Each number is 500 + 25 x the weight over its row's rms, rounded and kept within 0 to 999. Layers, rows and columns count from 0. Numbers have three digits each. The size before them is the row's rms in percent of the matrix's.

# layer 6 MLP up, 2048x512, rms 0.044, rows 414-520, columns 192-255
110:496490516471493504552507499463533483485516500539442478490504507511494556469502470527501476474532516503509510576509520457487515530514526491488540476493473441476505517492487514509460507516499449
105:503510527532515472482502494504514516502479508468490518528494451457499501537512511502468523530484543496518498438502491474478489505507509493526468485489514477507531481478500531523523494510484511
144:483505511475497542531516489423511490493539488479466489501512474521485447500520509470558485500528513476496478510485499465462470509519521514499492460469497499466479500472498519550479498486519543
103:497471487461449497503507559482570501508505495488488475488496490501481557437483513519472518466530510520529495500529536500493492527549476500497494536519503516479535492486495483503507465520521499
100:498506517505521489545478549496507499548530477510492475518491474471509483466482517515478491492494510497455479483547496490480491479470492492493492537476518499500531494452512508529475519501539493
112:492500480539490480484457455511503511533527465482496524519500531471496523525536534513465454505520501560460528502499505465507522499438501449511529511472501513490490498505500517457541508504514519
093:498518491487505493527510497489473485474544470523457467526521527487479447471451490454417457504497507532521457540485538447476495472492474494538528538497507507502499476457525542509483478525518501
103:512508528462504498503551477482465452465485509487496515577538497522508447534529482478522497500573501546466446479506541470479455501540487550511469479530513505492437498486528513499524484514499514
083:522543536486459470507505506476504469486531511525511490536522516482457513511514476472522496493515529507498534499506523474480530509512443514497494493474514517445545491518473528492525507555511410
120:501494525499473495509506506471533502481471489481544452493526529486485460520490451467564482509497529542524517475504539494506547492477489493506522461464493510482502515512507486494489475507547501
136:473495482486477535450499485488526506507486496496479481502481488490504439449499490513551491519554507514531487515488516511457483492470470482528535549488510505498476501512496527502552515499519552
093:512491500470470462510531498499524508466532484504459496510517504478476525495510500446493493515559501554505537489528542471510470514504505530422516517525494530482568536455506457484529496519536456
070:490488498494519495504525515490509482512505489465519499511519506492467516511491506496496490478521505529508509497528518471503490512479462484501497530496537519456513506508471526510525490545538467
091:517516480521496495525502557469483462521476487479540502521540548529460485469438532504520508507502517528489525487485508495482524469518467511533452513530520505482491514456473488484524461540501499
083:498488506491532516480505511487494501502535488491518496505525494474478505479479496517434493434463536506514523522546510485481480495457506462468518496507534542468531455500493534519508540496538483
077:508463493515528468500500511488496486517512473485520507501524514520487500490478468493456478471510522530509460504529566499505486493510451529536490482512509528485517467496495543506528500514493473
106:526492518527536467511485506524499506503507512475509471480536532483490494492502492517454493496450524464486491470508495531491511555482473500534511518476523517519542492543526540534535541493500527
134:486514521478460489535499470497552529509476469508458468538496514505479444450509472519562480518512521494503478536475471490512476494486486545546499481520478542496473540463502500564473483495520476
105:470478491443500520503545555444535521512463511481475515479507470497492502483502478482517475481555512509514499482501485516533450458541474516483507521467519506505515491537497500521549502516482497
072:534516502450501515493531545499514492509497494467506461519499499531486510524492499480483486460494541532501514479566520478508518515508496488483491501495506526493476485483514516519537507559519476
102:532481501504470471485501502486477454506501524503516500514554508502442554499558495500444513473540530527465483475537512465515552556513435456511507497528510530457498456489499495510522501491496519
111:544512515445503461534506477511490486525487511472508469545529541493508537501480517491471509565486487503524476532506506493510528469490468547481527545518486543539517513504502478516497503522535489
133:491509533508493541568485473465487512501497521494503473508500489468483568447477525515439498477502506543466553518488510452514503571475526448507508495456493493471500516499524512479470469503462468
075:555502492498523484473511525470527486494506493474493484500495515523470490468479527485459493459480502500508496500532527494481507503487448465502491520488508523504504496499486519502507496519542459
092:519533516485484495487474500503502478499514492486535489519506546506501499510465543483483508499488523521495476518541523451488541501473477446498491492482508497474472491520486527505490491522485515
091:516459507465480502473507498485558480495523482483510471542523491546468512471486439514523438476556528538507519490537548480428467561483483471483488491516520530490470501515472493502526467535515532
075:511493527504496489520520544502508513524486472493526469535514519461497486476502487474484486457487513519484523524542518500500519534503488492513511479471565545486508514494481519508547496545513466
119:474495511512510499512496456481522492487497492511500501497486549478485476540479495524488473480511487535485525481530489438511495577488510495535472480492507516528475468534537502483554480532528523
132:481515488512460487519474510528509485504462505520506480488514539445469468506514524498551478547509502509481495535474505506518507514518514529601520513504502499511492540512493486501471497503480490
071:502517525466508489512527510500490476474522492527494493531529514498466512472490495476470472495488493507465551518520511451425538502493465510499449496497525529494483486511497539518507507534498488
096:521536512504483482528440499514496475457549498455467471521547517506472494468540491494444504469526518521477497476536484475487527520522493468496485443446516527481494507467481528492528522532513520
072:491512520488531466456526538500516475507523483485521498529518513483481474490484476480490461513478544506506499486509515498490520500494463493479504469495515540502479480483473541503523526528549498
080:518471512491511498499513525507523502492511468490526514504544512472497481461480470489485489464514532522477508509508532501486507489456457490516500488524503520522498512497476495546505511519510473
070:512496503505503500496539530481522488501484481473512511518539497513487501503445485462490477488500536518495505476587531497478522516484477489501467526507517506483486497507484508541524489521511481
110:510485487494506522469501526488470498516505518503497483523517485520489495469481477499469500520479523532506458455501506512465447473545486499492456517471496486509467498496510488520521519491496521
096:503510499529454458506489458489510510520497464480474436539504486497487477559483528503469500523482529514518445483534508488471492520499483510510530458461500542512526431514489518449483443571510506
073:540492510496481475509498524477522480528484478492519497498541502514485497499483482482488454509505490524504498482549515485477490512482493521458473487476526513472515481520489524518502496512543484
072:494503495492491516472522496517496492495482486500511476513543514499486489484477497471479485497503526531504533503525526497494474501482488479476496499483501530488499498512460527507531537537549482
107:538510509461552529483526462505491513482515478458472472510513540518472494486525479472470515540501514472512503506527518509479503483497461490491557492535486494513485517581506496488583519518457496
111:501486485501502470426472482501500485510508495454533493484479506499522481443503518505498476523431491485498486486523526504466481513471539542497508503522544497553467454523472496569531541509538518
110:506518509455481508486507502492505505523505443483469486520505555530447541452437501434500431491449500573470512566493506486504482505496504553513514530544509497493506516496551492504464496526477463
129:486463541464470500531506490465547483467528517475501500529515475496511462478492463464532528525506508564495499513505466534496514521496544565527502513477514515476483460471458522564467489524471473
109:503520515508462516526467520516479512482520527490453487506528478491474583531468501467493486515478512517546528532519512462514478488480486495476537524510512523518467488561495524525505488519565558
122:484505515488500440551507473481516531497489488512433494514530517510520496487488515501467501520466488552480469528500495460501445523499527540539521516484497516465477503527503510562497487540503472
108:524509530454516526542513473475504482513430487514489467516522512514466527554455540521444516491479516513504441483517503470484488464509485491554511463490491501489502543513489501500499466479470501
098:489475498461515490516480524517466502528513479539536476465512517483459530491497487507491472473452517526466522524556529468459495460506543501512490475561519524505485457457471485511470441534513501
097:522534515500525499508459523540516497504531507460535485532450470511495497474514511482512491490449495514491522447529492514491494488490532504503481513470505521492500489473479513496552495498463492
079:504495511489516473471525528511517491521505471471520506503525514500476501491480494493493484501515538495519506464531542470441496507479457515510522495487543511469495476512484507528496544537532458
107:522492518480479450516525516492452477501511492498520511526509506515451484519506486486475531507517505512494472487544478484468503509511500537437489440516528489475522516486496503492491513498530449
079:527495527496523501496552530483524513511515505510526507491523524500472502476476495476490468462494525495480547480521554481508521510464504478505506492455527510491474494488493542503523517526547479
124:515462454493455467492502513479486474520476479497531505479504488525482511509516516512511527481470499502518509500496480502490505495482470502537499568477512524511488517504505535486482484471479491
074:519489512516503485476514526485548464482546496503496507545518559500481472517459499471493494495523527550450513503506513505501484481495512525507436493525518524514523492502519486501520512538498478
077:536494562476501487500531507508531509501474492491507487514519513492474505470482471502498477484496512504482500467539541450475528519449436487538484517456532542457499483504502532524551522546514460
071:501528499489543509499541518508532493513476524463499490509517489489490510492509487505484498484472521538497547495514533479502504493499462509473472471480516524474490485496451523505511505506521454
107:525550494473527494503497522500490512471547532518497461462529467495503458477519459484510461431526517473492509485508517467472533487511458492578515496513499472487501510485495558494496503538491513
080:517498501495499494484498495501533486473551468501514491520512507491490538488504508504493454487506508495476517508536528473479522523488488502501484487496483526469510473490473529498517499504498480
105:486448506507541489511503500488476463480485515486506502530517554490494479528539512513427512467547518495511447495497516477517488557531508499497516478526530508501445497472498487522561522524474523
115:489481489508479515556439474462497473499510455457520466525526511522509440506530512540513487505467491479505485474510515499459472490483506533516474502507479496501488472462532517500466511512507546
135:495493462459493538496539481516510534506465479503473485533527497507493526516464462481544496516495513527533535489488448504511461493533488544497506540489513518499497538505470494516533480515508497
095:493464468483477507489467495481504489515432484435526472524501500513478488541489503502534476506471542515531477497532495495496501524478453498486486489517470521509528469508501450483515532514518475
108:493508500506487517492492491476484534491509521508481491483496479474511543467483536480508466501536509494517528492513498507497491507530512501499483485536482500490479474477465518452509467486490511
074:529482522498513506442509533490519516495535475489504468480524498491511495499490495494457497488490543528518501485556493471471507505454468530500487514499528558470494483515458512534520539537507462
092:506480485521519492555519530480490496525555505508474489492522538472503534463482495491440482483509488509536534473538535470490501502502517498480486530491533503433508474470449491455511523554484504
102:510511506526492526480554481479505495499496486509488478451486528538449455433521509533511500482531500481515461470527516494486511540573460547535552524518520503474514544490504508494537517488443538
108:481481528516491532482497513521506553525494475501514481494494486500494481503490489493478474520469516490528502468499523471492460502454489470519492528490504510519538492468507479507462513508507519
071:521472523491502537476536500499526519511523485479513468508540483495456503460458491496458488496465515493492523477545527484518523501507488512482465483519515492454516483505495527531495516506521477
110:495508520530499505491496504520464506467445539516518505458503476490503497544494521526475557493467525494547518485511527491487511499491456428485495453501486490480516539508493525484493533504513516
104:507479494556523513469497520529498477544472509510547499430519486494510489522518534548471505487482499497556483464524497509497502521480438445497507523482509525511503467498511478475530518516504531
114:518474468509509510517518578505474470495529519488533475508488501487462491484455514492491484501495508521529502510501492480486509511543525508546523479458522494485490522478538495492518439529510511
102:453479529483522541485509510496509488496492494515567499549501501515466539507481494448488497517464540494518524513515487490489502488482525476478492524460515503526479470550512481487519419509513472
108:492533500533505490516557472520537515490508475467533497521500505486502490483496516501488479480513520530496464537506525472520474497484476485516516520445527518531558510480499480506525494516488528
095:514518520464528521498552498488528479511483468446542512512508479492468477485490504493536440476487534520510538478532556478506500529499485479504498503461515507491526458528493499495477485517472472
109:515429534486540502488539490465503498560519489497546474497519532513489469482480474527497436554534530508487499471509493497446501509486498532528492547529518537470485480470501512523474564511503525
101:515501483412506511515501536505508469539508514486531491501518524497477466472490522488527492470503503518482524495514495508497461440532520572485504551509509539500480475484452519547495533515491511
098:495506474514533463499499556510510495496524499507483529490509528507506480463494542486468489469480511501551514465531533484527527536482502512467497490479516506509474487480459522478504509515512531
106:523472495491483470541522517465468464520504498559500506530505460478478538454514506541499500510533498521490502518515471446504501513491470481468496474485492516519495461489510528470514507508490459
073:513499477486491507489494509519531479489471495494497488540528522510494491498484488512480492489516482515485523485533507471478536472478514489512476481502540512473503459481465536512525506548502464
096:523473494463451506541509488509554488514470443467514514545491520517484488525508500485500470530486518495501454493516522451524481477472502509502468485465530531485504482539483476537483531528522498
070:522532514468503481465515519496525514530490497492515482500524495484486491485477494489480479474509512523483528454509552482499467504490477515477498503489541510479522500482468497511514526549490460
069:517466525488542502456547530482505434511497484490516487502538505498458517488482492509484455489491509529513526476562556471501493503483443493469440487486515522480495516499461518494508500542511485
120:500513518484531525482471514481544480493547503503529499456497529514519482470550494541515503465535493497482515467516480519477516515462498447492496521540490502517486458500489512498512593505516518
084:555515522535510488541514476491470439481500564515541482520520474561465497508557485482476489463507492509490456474511523481527543531546470539513483459479515529490484513498505531501498510481495460
096:481471516463527562474497524483505502498549496478558492496496525506458484495487505491479491487490522513498500508516514499509473510515513534489480500490505544526529466547468510511514507521527484
094:497529522480503503514499485456543504524544487480543485484527498512458475495462477466539485473517505512491519501484506477453499514487521505497484501546499547478441510490427486490527516520495477
111:504483493533506523476480467490465477547471518521526493536477506458514524480454468461492520504492496534457481501505483536501481521468472494515510551503500509484477451523491482513565539484449479
069:512478544524520487517502548465476523494543501512528477540523503503487519482503514502471502480478533508467530479542527476510527537509481499500495500512555518477507503493503521497517549533485496
100:508472498535479506503508543496516474546488512459449502499522486508455458501478493531510445459515499497539481473507501484482461520517475540488481510485553510485526485500532481534567492486490491
132:509494504505473526528502487485527483477432472528516516477515514465483512506476496506515507464527495527530481508512542499520469532526463514544473475562501501499509466469509479471500498510471528
079:510496487506479500479491539519557470515505479474549506499508517512470504514443492510503487499500508488494538475552566490478521491471474521497478522495500529455523510498449523506517512535506504
123:489497476523472508508530512501485478541485487497456503535528493509480479527468488475547513501498503506523493450486494511535486520477498531502544519491518504546537512406508510491444477557517513
116:462505524547507488519448496500498463513493496484489502494497525470488483521520500536554484523522495555473528475501457505461512585486516483540487494534517493469505532413520517532482548511484504
113:479515485559526514439510496491505508505461511468477499491515488502443482491403506495549475481472491492479528483520517506516494483518506502539492502475504493496528537506535504574494494530474542
104:487491506475489470497517500454504546504520538479529520508485482473494544489502510544482498475501517488469490515523494499522496546493511482525498498488476511472514497471463484492491448476517468
101:495530532503489478546524557501510483514450509504484485554494474502502494461480509532481536543492515458528486502478530450478467463515509488508477504471507493505525471477508484481482455509514534
109:495484512492518484467508472487536513482459492477499507487500498482489466488480457499514499476477542427544468480518557494484504511495498491515528498482507466473492497520535511520443467528501480
073:532452499482523501490497526494520452508527495522504482547528495505481490491465510491467502489505504523498496477539535463495507480510475515497498483484519525476496474500437524512532505537509500
102:508482502498482473485494484488471507521505501518489500460508497506445463490503500503492528515527511554470492480524503490497532521506485550512540487495505493507480515454486488492486492524489492
083:483480540500487500488504502471521527516501488486519478502518529495491524488460520449455457486471510539486515521507543451467526500479505513483460475500520522468531486500468542532509500500530465
105:471556461516508527472533482466499496477513486476493469460519497492510467523484478462514463450511497473521497502518560469503458486458499463494475505467505503500534475548520500481541494532521527
105:483507500511520514492485501494565488526479497494482492521511509488475523450505501518517524543467478513452503508490506486510453554523501506513532526457489479525519501469498514569476506556485475
090:527493496490479494505528500477475544557497468460511468506494516492495521484499473500477506500481516503468504449505520466470498526500485504509524534543498533489554474513485512526499482565460518
112:501501498545502534493432503480495493473501533440491494462476476455519533478492461518486543488522487456530551483493528521484515527449505462471483508459486504485540486494465493482543528496522521
109:486480514505528526534517473489499536518491473510516498493517516505479490478477519488449477518518508522507494412536523483530513521541511528506490439510495539521471527447513477516448448506488534
070:544499508468541491498505517529540454493489467485499482565516496469474516501446451488479481497506527504499492471523513482481525480514451498498470498486511506493512482510486520511537518553490438
113:489529496513508523497445412475538488456493488556481482477481479503522524529542483531493533523473478504494503513522505481483471533491505452500539482512481511518430497556470510498514491527509466
069:530483522510519502483501531507546494497499504496485469542544497518496493477503501505502503484515504505519514478529527487483484506505465511495495528496522492468517489488479533496517532529522458
095:490516483550466497455468482498533506479487511527526510514503461477537479493475505502494496529527496481516474491533514486500489493499495473486492490421508487554593500530466501460544537462510484
# layer 6 MLP down (transposed), 2048x512, rms 0.0357, rows 414-520, columns 192-255
084:469502496504525537469492509516417479510506504461503495495498487489502482538524489496491486516529513531540521476492473539534497519498559529438489535462459531487481509474517513489467527522498505
098:523502503458517493552516499524485498476496468463529486507482517540536486469470516466504494475500473514472545517496466514486536449537482508510511487440464502455475481518426551499477499485492434
129:471488472510507533461444495505540482523525494510485487479500510479533525508521519516458520497545496476475550521486472495492530486465502474494470470464468506495431498483432531493577496500528501
120:503475522496552505492514542532519513530514491478507520529524511524470512465505500489541543541433501488453525493476527485560492476475501541478495503492478523513533519486503514525513489497482474
097:487481528505529545463495531496516484501507484489500505492495540512480552482510497475496521449517492534487449466490517520495476534506473454528523522479478511525511469509504474460513495488471544
108:480490479489492496497467484518538528498509538514465563492498495513518485489547506498550495492495458482448510523508497460513476503502500487512567490466506477504542503507512510514487485454509518
098:516484486517500513482517515541483483526466487480495525479477492529460505513556522522528498498527494463497449481517485498512516449517490497504454517471525478486488542488473500498502498526496549
138:495493497534520472504458516522478505513482473521541522543495531531527472511465507467452494534444462518513468496486488474447471488516488517490545523516478501525525489474502519524466501463496514
047:484495516546474487502482498510511477515457495471494535480498513467499527579450511518499538493471504481566496514503515450505456466475462476484493479474508508534500494479497506491488483459519540
111:499490493496471436516491522487454537492494471500517486498520507502524470506513490508522496502510458529425473500444481475514521468486498506514528464513476483529519492508508496480548484487486488
121:489482471477494481476463546498453506527472535499460487543506507507510455477487504513496521459557487529493478510501513501529460485503489472543444493529499500514504570516505520472511528486509536
095:507508480498508487518509458517505527473492545481520508489482576541521498507508485521495523500447493521504476497520465519488471530507469450488537488457481495503486500499495512487506476417450529
040:512512547474489479510501481520464509519482466522505508505535541479497431516476494457531541498543506538490513457507457512499480530500463497493491495477513521556527501504525473525529526496504469
068:505480479453503480526475448478487508464500511496549492520514477505512478527504512480503512495492479493517473483516493513515550485504469502474447521520500495505461494575452510553508512528547474
048:500517499461477499483527505513522536533533457488502527467476458502517489464480485489509515466495485475543471495480495561494501505523515499488529486496529541511511512481526468515496476468469561
044:476500471555488472496471551495475473516498501503514524520484459515499447466472505507511507495518493476529504474506505484498500525490510514521473532512482490543462513476529491482486513501489490
129:515476489513482498512465492480494425478491562445492495520545526519502479479502462512507517485564509510468469495471488477490535483510475505504512485497492522493536523528520474472483538516468499
118:472501465479514456498455484518516505559524530521509551496514477521470467503508497501563469528515490427512516471511546541496477491514491501531455517490484512545464523481547478446520479450517483
128:521495513501511480488527516482524518477496492456522509530487497510522514472441446500444471480495507543468516506541479548480524505498468497494481503476529529542502507496548508532503503481493469
045:512514478502525529524491576496556494511490481435479493573529537521480535501506532489495488486521509495503510479526501501492514499454460489502506486508513503462548494530495484461495481516495476
105:506533500507504492492474500512505497475530484475501545522515479459461487484488497484496531524497503549512488501511508521470498505488500462474500502511442502523481496518522529486516496533471486
089:530500484537490517500558540454500511500528507487528473452506509504523510510515498499488495503518458562546499477505507513519518541523509531539506495488549472508504494519494470453540511458489488
126:515504504491503511527509482510448533473459538488526494513514497540512503515539494530499500478479529490471485546518471531458487507437489505467547481507514517470482531513514459544523522552506546
029:505499480525501499481498478497517482498508535519483506511518492488502507483486438497549523504511488477510510523460463497509488455480510537529494480466461502495443588583500568508534473504474499
094:509501506520498426514461473511445493519479482540495486515546516484506460520508469522497436516523484513480526532518531487505531467447491530493537504547470490481507464533490507475496552458495495
095:458519552466497476462489484497521475528521467539499499510493481507523471456510516527475551545478486505541513524487523475498488483478523506513464516511526507519505541491587509491519489459472469
035:515506508437472501487569542486486488507494478475531541488489479489505503475514539453470509457524431482520515530458528536516481454524484484474517521466564456540459475460522468538458504485510499
119:507530483529468525496474519461496524472484467513489544490502477494471459536520531487494505495497496544465499528516474505497509489484517481449506440520498519521515480483528512474512535467483476
115:508499503515473500494497528528488480512505469555519494501502485504517509533504512457519502454510484531494482487520522491555511498512497476470491490479510535471514479466492452497483461446498468
031:481500479515517502516529487527525516486470511504482496475477527512533506511503502497527490504475461477456430502452495483495477494495532458505492485451489500549555505440498473486507511447475484
118:500523464496492491490473511479458503503534521494512481483503522539531487497511505515523510493505471527511579455485459539512502450455504458507500505548469502504479458516479478468585518514512500
028:495472494492521502461509466493555507478427456542538465478507539509522476489541479497504454516495490493505489522469507539495463449467496525475559491498525507506487504545507521564495482495538526
047:497518503493548519482523551543566499504487496473477492503489495513504513470515491498474537518460468483465478497509494518538536510484457508474437494487508516530493489479508485515489482503546535
027:505509483526460528444524493512546486535476503549473500490479482525484479462549535514503486512496454513496536506484445459516496504468508508520494483520464506541541508506486535502533488440473529
154:551481511526538497508520478480482446536464516487519543530488534494479549498528498467483502516529488509504461514528482510539512456484452537514488496497540523506471519512570484486545499493518503
081:505544485527492487513502499494513510503487494499494428478509513481492479505496509498499484498490520496484512496517527512500509502502552491496522507500397531515503489507482527507512496535503487
027:468498468521506494547506550483483530505472512463526541478500491466515451481506479526534493479489462490523505536470481492478457512521491493493517501490522492491504532525521435487472510533483474
034:514505507481471522531516535492508534508503490482557470487522484550504521458505466477484504443532502491501478509478516512522478481456516549447477496506504489476553487464532490442481491491488475
145:507518501452530505490574536501486513508534500501481508489510497528458518548486486531479520504534508515516502477487505518474530470530537514506516535505479531475528508551482499460489466465487480
126:531492496513440468456505524546541479520485506475489499502536482506514555475453468541519544487508501420530535494508505483461459484537488452507507525511531510468530466529511506501520479503475504
093:525472492448527481467519490502535473493509536450537513484505477478571502511485507510493492497520503488512465509518518467506516517474483482522520515464490498466549492519463515547511517465531520
111:494497487540508482501503522490497473482482469491474508497516519527520519506494505502479525549448475542535510532504482556528483506468504508520487542482486518510510487528506490511511493506468525
116:458487503510520517455442534506505497514473489500484534476479541504469504476481464540529496476493465481513519498513450553520489443487450464507475491464492496466522534461527515450489462502489503
103:489508490526504512503534514506543539485483525527478525458498466476511505496455526517457505521532511498533476530525465475511512513513475466479504498482484524531483478526481532541531478534516506
102:468491474505504469525484508517536516477492514491517489519527535567481534527486516493473483514539505545482479475557546495480473490507455509526493478498492518506507524497482523500489503454509513
084:516477526535514528561523499528538477469466518542484536502507511508505497494540473533446521461494476464495464491558477527501491507478477502518496467481478509523479477529481494456478543465490490
096:488473505536482481449479517492528494497446472436486506479510559471456510518528506510485508511495527514466487506512500499521528505514555499531503477452502537520479535482501486539517478565532473
042:475492478513520495521496454497509503499485495475524482463532546468485489561493472519448501488495481471483534543467500517500473501520502536505558499526534484510483526465495500523503465479448499
116:490492491478483499472493494518511476471460479501516542509466516505473499457521525491451538478475509491574507509502516500515471513459505483511498486505497475496483514533486522493525506504465516
047:477497504471500533529521515476473459529464481489532536521499470463504476478483503496507509495499464448496484516546488517474492511515485495457483480486482517484542512517469459466481513433504491
119:487502526498486501487551469530516496518482516518521488519519550508471517527508509504475559540503490488489513485517491480532473545430457491506454525515512538478479497490530488479540484481525520
049:535461534495503478530489498470479475503532502448526530507531485481460498429511502525535448514512511505473490502475492476503516505531454519508492477455486505504488519511505502518445475483516492
042:498498496488518503470507534535529478516487494506495532472464498494536527539447465520436553491509502524527537464457490554514489497494459485507478480533479500544449512540514507507487455481488516
032:491519575513480492535493537513536517528480451506543480498509537510505440507477485462448487515482516503509526487496513506543454481511510500449539484469518546517500548536495493514514518487559490
179:520518530486554486497497467457504495513478497503471530489498515470425533471488543466485488552466536504530515487478519506436487504509476517444486492508494565502547510505474503494517499517527468
067:531473492519487516513534496460522487491479509442490509513506502523492449493503465477530544481551522547493442495494482537494489490509470510457467522461495502467485461511454502508480490489518507
122:471518493454490505501503450480514518523448497516463508515458492508486536549507545545507496494464505500500482503526509509544465484521519477508487518458499503497469443508499474500448446486485512
099:502487475464508494445521472474518473499547459512567471468489498507484506460471505490514456562545537481527560501481471527480503491533490554507560521451515529496542536551501449522529483492455452
118:486501489509486525510480482519475532518505517517553477482520471517502503469529503523513492517512505512483447517511454501517464490507541492500467490503516524535486466547531512519493516533529479
126:468505484440508545474475502502518496470455507503514510516514519492509525509492534450482498476520473460510502484527528491502493493477521522464504478536454504497457523500481502522529496492495475
095:500509495518440513472511501499535511505481500479463513486521528499484497517479478522563522491409478500484504519487488493505480484502502477465489492519505503508492499502547504523500516481507527
041:515514480470524496528507525521494482508508519487478500461452490493513452535496451466482502492484491515471499541443492551503489520460518497471491528513517501554470487499538519464553496486485504
081:547494537496438500526515516484559497519498497516543462505485489532473526500534454463514464504504533511486493495483516459493520490539527524473512481510508531455488494497508469511486496531517467
086:516488515502496484525465537533468481497500488510477525532478531492478501510513494521491498517537510506482509522484544487495484489507487525523540469478466476490528477464518515539455465489520523
113:540485544502532543529523500524550476488475510516491511516512539524475561442497490481513494505532509494521456465462499515480506526502514508475507485458538516510505523504555474511528454423475542
037:510500494540496493523486490495415451533498472509470515522467463520509488518556502523464517527554514467540506491459549503502507458504434501533508541501531418465475485505488510524472502472499512
098:504507482494535502530508541481550496517520491508496461537484517474522519469492489539490494512536505499528498520518543494530502495492503551480465503505475490494518505518512510459490507482524508
096:495475481483481499472512539525531509513498442475522516519500526496467489511481508450543488549478459549482504480526479537497497478550510546508548493450495546513485494471480477493525472463476516
121:495486511503511507558501507490535520484508518479501473520526486473442511526513499455531508507468485537509548488559450478530498520457467518513482515506500478497506514488536522575561476490491478
115:513485472472526538507534550524517469506531501520500561501477530507459500528470522527475535481463495509465496505538525526476556501482505477503526479496485505487513537519508520483503508482498527
120:519492486499480519497516499482505505493499501472481515480518570519505509533478527522502497493528489501499529456530494524501512464491497501498489480504518504517480476521470459487498456508471493
120:504515518457489458499468497521499463541483519524553486503530430478540493506481481516503530531479508482527471501517438574529457474502489519487472486529510479484478524519503486541495468475481467
122:507490500515527448471481473515470429519448486477498475509497556512520512459452508478504508521492475488525435476534495467519509493499476486507490529525558515527506522543543498508542523529528510
109:429496476527530553491501511504517484517490480461510500517516547477485487492445512445476535509489497528519528502495536483484492499456499496485482512502501477494529485462509486477510530542513495
104:537495507510487496485539499542510480522522505490546521517538506476500501495487532482429503485508493491476499502450544564521507485504534520467505465488496503513491478504504500512486502529487479
153:501484515488542515486537476523535488531517521493520499488532540470482513519461487543481500460520475552492492514519512480524503446515462518508487489516486470488488502507522537476456455491513487
032:493470552508526503480572499486556509380540514491498477535521476500515488515523498464476544472494533518484504496517498508491508489498504485502516491484505517467511529498473537455492501474523531
146:495520502489510496478520506504486506468472502519516461495510523516488526517494464488482513481508542529520493460514503496503503478473503467509485491514523494496547499498484532510514493533500519
026:493475499520481516448512493528525454506475505504470474544543528495542517499435482502483508517473502511516509503519479505469510470455455494512486498542394467496487496548483496513507500488498465
030:481481538513528483498520527474524516515499469474512469502482488446450514499501526479458463503483537501489526502520482525513506465485522530464511468504502519472514479505518485483467511507441494
103:483533482509467527491513491497507523512435537479492503515530451523505486534479495510483519482493499522507457498537495493544483478478498479483496521494484475506495517502503437500511507469487498
056:484493492505517527482472501507486515485533529466479541495480527503480506521462515513503504520495524509497512508512521499499488528516497511553496530513488467516492477494500508463501500497500506
122:525499525500525459489463503514477482526484488514538491516536427443494510506492475521505508509496544480538476494497464500528489467509478471468513518530471514450528511527542498533508486490490451
117:473517516479489559519534521509538505466516500516485516537498481526524553493479505474455474513461504495526531526493547492507478511539482470504473472440498474500508512512539535524487494545544493
100:521468516512536456523507534513506446499453461502512501497479518523507504555470532500537489521510517457503505514511520498494501495432509452511486509484481467546505494511476512531518498502509519
034:519502528511527505502522509507534500513507498492454451485492545485464490502478494495503498525482504470496513485447443541476521469505476516497519500533521487475489499474481533528530507502498457
108:516492491459526492502469470478528492489474489485484530526500489499473513523492499474505499484446479539501532470548492493537469501524510476465452484503490516471487523522494437525483503520519504
132:502494471513472493491486505454489508490539523521492505516494483515545532524471474523491515480469513491499499538512528492519514517530507468509500478501476473477485494529507536491497529523491483
038:489536500482519490500489448520532520486488435478483523497493503458469501497471482492508507538473516503499516496516468476487518538484506475503488498479532533504503485505502522525500493409502532
112:493499494491483515500461484502569509481516474490431470499508445455475563501494507482549512477465514491479509502487518476505492482492477530491498522516460482460513517441525509500533493473560485
096:531497456472476513499508500533540507459532507458530515481481511533510484494515499500513544463530525476539511486522522501505474510442470470494454514536499485493506526436516517467486524438463455
102:492505477518483517487470509535456517502448526502472517465530512515560469453487496537512480509534482510473495515473458496467507490476478514503504535526555495518471453510491476514541513491504547
091:479511499503508494473525508517477462547516458524501492496493516454504503552514497477489479569501507503433477532532525501472520509485501516487491467504519509498523537478531551455468531511481483
114:481465494454502499497490472467495505487511502485547501496520509522502540506482480475515471503508506501507471533529476494487478478548474485546560484477515479472504522517479492512536490534490509
090:481519497480467520491511534490489516494528520501523497492491479492519484468467467528529492497488497526477536493517500533514508474461470520523505512513464490549479490512481566528514461542471478
036:440524481478505531509460522486497498521483474506481524522489500481533425484449488520501528471512446480499539490518530502475490509489530524475478476505475503511503516486498504497481502502460487
127:483504492504527463527527506513490510443526511462488507489496488495517521519529471493467445501475486506491498494524473489519489441495519520529492455457529471502454540531499508502491495538495496
061:515483473452492506480524484496486538499515513494437499474492510507492527478517477498520552485488464471552496451452515485557519513545499472505525544484490511486576524459545499517514480490475498
113:503517510483514489545553480511495519450508472512448558538527538516499500530482535467518491528507498515487490523485515486484500528510487519492494520503482521550488538498467525527487488488475484
100:537489494508462492493484524508480506550502510516501551490487525482475526521514500497545521488520510488535501500447486504540520504547459506516471504532482512495492510479472459548486507487526503
086:477473512515529492525458535502538492455498512521467504490475502496510469488508490434478522482469518514509520520491512511520544498484507461520471489493488498488487479502477499526498470487488484
105:504484503489488527475525546502541492508506473492474481517503530484560473526517493508515508491504489455448508533470536537520491511480494491517486508464482498475512502459501476497494534539492509
099:492495520477467523494470503489519519483514491468514541479508460470494504520510534517496460451503485519487475458476493517494472529488512514522504540523489554496457469506455438494521524477473518
023:504484481501475537475491572493462473485494507520431512535492494521529535477453511504487481489492463546539496518498489515516500508487514508528513496508440506466497497504495512466492509478493505
101:490502505535463489498516502520525503493480483511507485506518509520495492532487498483437495525466544515460473532495479507504506519518498497509517485483440508490489431479549519509515496508499488
030:521513517488489472447458524507536466531478503488503493511478540486485491496406501511475527555474484503488547527499542490482484461464456506493483493506495475520512461563475473515468538463482474
083:463493513448517478506473466486477529534488467481491560481500547500507473537531470485503454528469462529485484500461483530513495513504478506489536510507516532483506495515518488500489464487523486